{"head_dim": 64, "activation": "tanh_gelu", "norm": "layernorm", "bias": "qkv", "beta1": 0.95, "lr_head": 0.00918, "schedule": "wsd", "batch_tokens": 32768, "z_loss": 0.0001, "steps": 3968, "dataset": "wikipedia_en"}
Each number is 500 + 50 x the weight over the matrix's rms, rounded and kept within 0 to 999. Layers, rows and columns count from 0. Numbers have three digits each.

# layer 7 attention key, 64x64, rms 0.145, rows 0-63, columns 0-63
514468551623494468507423440448486508537440542458397486574532459548551551504467537534490548409431506579623415465470492486485519506494479431370524568525524495561443538517457544514512476484494534
530445470469573500545414437479528618567507500458510466409502496509524374547465472576455463451496547642494388573478386456501542505506428491446558519654365555461521471573481486494454411603531512
516452478465511520582575536545575427535509530526543465499438526516604480543548550538483516656562509454467453456482553476580469414567522476539522550553498564436409543572536530491483588430562607
458482571459443527397534604547478509559587472516567527525547563399451533462551429526577477510591450497517559491452514507550512580522449492457506562539426469542453535504569565501442547455520518
460485509520504559491480439531596563491516466524558545518483438540479479412517519522494477515425534515478554481541497545449523526498516517507508466496495544530432507532508561562502526467469497
532459381517606443463516585544415499587521507509403485543544423555557476452467427382547409497521478518555481414452530498585529456507482439580471534529524393596473449497536522568478473483487531
476536447475514492546457464480530431460562491596503444573503524505541485519427422527480471493457559496479422471363459500571575566510457493602493440521550460427537450438544475476459504487490442
460468472563458555452545503509495448557445490489501495507522473533504490530515514538528521597537395476487585407535420460469510481567520482509475457547500506355417444538541535484510512490500496
471514548467542488556483464455540397541562486575533481535430430484547523526503454536464484481541450458441521566444516548448517541530539461549478448538483485535514523493530558527499530506552580
485525418470522617464469513532472554444543571669454515533485544441569582516509613476460465461460571364498544504493542531502532509412536603479384443460565468463533592534485435554547558518576414
486459515381452467522514452527562539543555436504504517411461481414432475519527469469585493538529459497449575543535507457509554541506521560481497561509522543551491449425545561494587521548580459
598493458375463589564492500502514482559526525465475558502536496511479479467530478460511467539539536495462546470498465479461478525429443506512483523557490516514572484495451406543564466539432409
495470465550451490496512549506512459549535555569450544486455539499542492409450553513519493579491639484483505554535457483476490436496504560527401457511561500450495536491450479548531488482391578
497502492521540515527529460570480480535394483482484443546504588525494511523538470470520508376523502542542493497659526546484433510468421606388591475475449522540559497500569478524453400607472509
493542492456531513528418477577528528494498499479459524556464481563554508519459480516496432420472511629533376522445418525494568544428498475530586480598454522525511518535469486598449428499498433
513499601582407545455540575548504541460373490461491472421470445461409458502565497598567527471538482514397517474528537520539462425455573480523538506487487532498470551489588431413505436500566521
525538492454563471501526502582579442422526400541541522536529455503691512569527517441410495523494458595494457471442464454465494552531530363409542615571458436560493471503558568543414491377490630
540449484548462530314479512492513438470521500626457474407453431435514582427536574421448492540576494405482598544582478505545406401422505564460345471538498549529531484569471473485499679468500423
537489487586424533470466470451452642488556495464542468465511433501478390562500577525424522410421475558449464480560510477463513443481466468457516542454506564552529416498435511505492369565562521
425468497469545497497502437566557543515469560483446482514502453512493427603520457489519490525461455468585432462559548475415354475493486524436547546509472504550488461500494557568504435519491537
466469553450573467571526497453547490575477433452548447395519425488541475580462495395381502460516436540524445538514466541406503546517556433457576533404483498579548466501549538569555527503531497
554468474508557496495476471473518538427504429506420555466518453520578558505469521393500503470481509549483548483492495528466447547416517502583498456528471499403546499481524505493456532516529530
506474479562449478560548553438480557545511557486533486491537510460449524475524562548446591500555474508472453476568540492479423421493485557493449552555434566474559528453428425454490516504479627
421446403488510509509479547421460536482596451494564444409519535403459487589508537460416509530525417489480487528469511509472536458536527521428513521451533495482516448497491489548464517532493476
555484468493513540481555443437526558502499482528566482496486382460485476485517440510487517624529494505471560520483529444567589469522472577505543444505444447520548498388580562502423486520512490
448467491512407567499589521521573467615553545577597453572494511505422442544525425561451544556497513447472475492544442560491466529451501540422449421484499517425507509503516549511502484441505457
553579567465373548433503504481412469440558566517595496506476424499473562503464520580480558456524592472452536566573512565504471442481504574477489458468570555559579537556500412462582531526516514
448506521554472448502495493558611605494447494495433423497530531531503530487560493483501429461524397539545438496537467426509580491486499479461550391503446512553469488554497548587482443460531497
563477485555429528579437497641510475586585509504469524479478560496504526572510496520468477511519548527592494567435535568528538471458462532448507573520532482495524484476485444541571528520444453
401402503599484495543534461514558563429433533557440441491469409466446474576597583469455485606452493516427557530486516534428492431465550627491499467619533477472498503508531509490430528486532561
474445561501535446479431528494573548488464473444520468489431510521473500499484552551568485415414525593534447447458467590498507489524517585510520483526453517489445525487444628538561415599534570
477455546565418476532489534518559506404463519403538586453547523508500485484591539454511619521524438492459521484641528475537468446541565479525533578522342518491359457531538468491483486513562504
478564470510540560469423519570624562471456426481516494502482489450526460531469479573468523436471473461511494492477485505450518513462553501462521526521405356486443512527544548533479505476516510
530439444479590552520531434551475500525570517517515539389510566463498447532520539378444462467429588519507529438476465560482497518465483586517454548388559522474602520439475483470517519521580511
517485512455484555475502500470506416500521475530441512489528492516535553515508533511584544531480543544534476434510583474474492528564485537417508551538569509561397563499520532559569482535498491
534569564421490496545520568539480369415503450579513445451421492519550582444467362456459469515508509440548490476463599489483476523505446450445460406475575485478530475545549485509640533459464458
513485446480556507483538479484482472539559525525538450543482476475518495523400400461538540485450500513585457457432421465527539524491479515521505457447500381542499487489548505602502514519502454
370566489433622457548485501593526533424482486573549509452453454491524453572501453515511472525436560422435544476541573533510523428553551595568491499465560523547535496580512535522506523538556506
440501531477470548414355471519430569503413573493435508512374493450453503506427516489469552443427507484527535567518421562384491517354493583368417508583522485497546431527394497550493484571489419
441476397542488490454569537555482448517447501448495486379535472473409549458605551507440485491643537540469509493519576494531483435566536571403361402581480574564564483516470495373508568382434370
547532492571529506561486529577527503557538447608531492489515519592511476504522379513536550462527487450521495485468504546518526514470479451507501449454587481475506488557492522499600465546490485
467505548555505530453486450446580543483510487439486524517489494448498430542481497489504462497455510447529521530479469476425540583432453478429473475517506470472536526513501584494496434528510486
446468523370476429554453575526537464504512461418505453447466559492486526592531473421465459556483505579415483473478443574543493458515557510484511481571496550510564421599414506525427489515517537
541457534555473544472361543381387563486486658462443523492531589433402601443505539495449495472443616412580468608547483463567482548482574615414456514499502506532615459474375531540571483608521450
551579375550554499345520421512421504448539483528494518522470488493460550521529543573476547461462502489574495541506520551478484547422523456475473556475583378498455516579426527504492602434486447
491557468499537441557445524493475521461464409549472398521469435474595544472477483414400442430445496487512449548468450528529563514446546476530525488427533445525569474442499498543489526484488554
546571445500467487490549514452358474503480484558504445531433475535471421484523433645546514575406539481517537438505518492496516482467467438571458540433505482402456475504519466541560498584447382
551507506487453569542347506531519515564501566435446556522483523517488520547438525510387528411453601535475464579568587593467562573549531488400503544554505494620522467468464551513547460569531558
482484582493473569549510545516489526560398549500596474517473473479384455496491498539409560522473429431455467494502513576475478561535496460469539514514483449507476421508514507499560518494524471
413503416464486471491513555469568460448462509521456542546594492485471481549533491530517534507550456498380445432468470477462472536487526406493445479598558531466510510491465476414479458428467457
468547655473461488616466407492580485502533475514507507433393486432521445442473487600553503530429491520503496531428570498564519534487437504573487516551455501384442503446545402512549466447555444
567569427534524566507551541525421490404559468519530480552421519508495516510443536531456534456435421569532480435410574525451524436476465507519507482446553382519471554475487463543443477445517536
520511535479538484438557497530501508458468443564536512462471459505455548487497493416529441543497455491517584465503447547464474454445449545534499392434563549433507556566441486487552611406464435
465470513544561490524468475503573479553453458544512525519554448574546461500509469533525492473495505512460517457456411542494479479531460471462470494558495520487510534528494523449527462592469502
633554459475566512471493450515552428485550457423524407539510471512538433648469523485498469445492513478517485492487524516521524511545497467574516455438507455538480461444475568498499445523492638
483481577532504458517523512508589527514486489547488485466556512476525414470554455502557470501490554493527436507473469448542532498449418497485559586481430433516393609493513514558505450499520497
438514473598478504531523529501609543337520467495551464550470438507539472538506450536459487507445516408519508522501521442514506417488505554453492452507448450525542556579589584479499502578548466
459481502432462458543524558529460455471484409479536480417513513564462592399559574481461550511564426541503483517486513588535552517545595437435473479492534490497381567485451464412528498519476574
455432533525463517522483507496522503546519510533554469432552532497484564515543524557528535433509589607490486436450438505557538533515574538555556521500525536492467511620422518539485523481529486
469496409528605471499500563536597473540495385419460469451592505501558482557658442521503541439573392641435496433514575509496406407579545423416495484539395536617486481546532544528328480343516546
513464475578448667478524509514426509531540511518536557548443560497503511478579511562501509548511503503485552476465461533459541509503503495461525492500525579420480602565610507453472577510549457
512485524513490518547439398576470504519555513551491559564382481513538478545405447476558543449403527442515562531427508531419517512402508477526460445429602452446426474515496478551555488529470464
663486423468540587498512518518481528550472480557488513584559484442517598403559456510566496480521508461531562512570420461561467530510556508430457531505492524514546566483598410472568582511399590
437512495518468388567511503472442484468518448613552466443443526488500468457604564542551493518479529506376516527502464536439525471596423567618544525532494490451472466490478492529580514603500577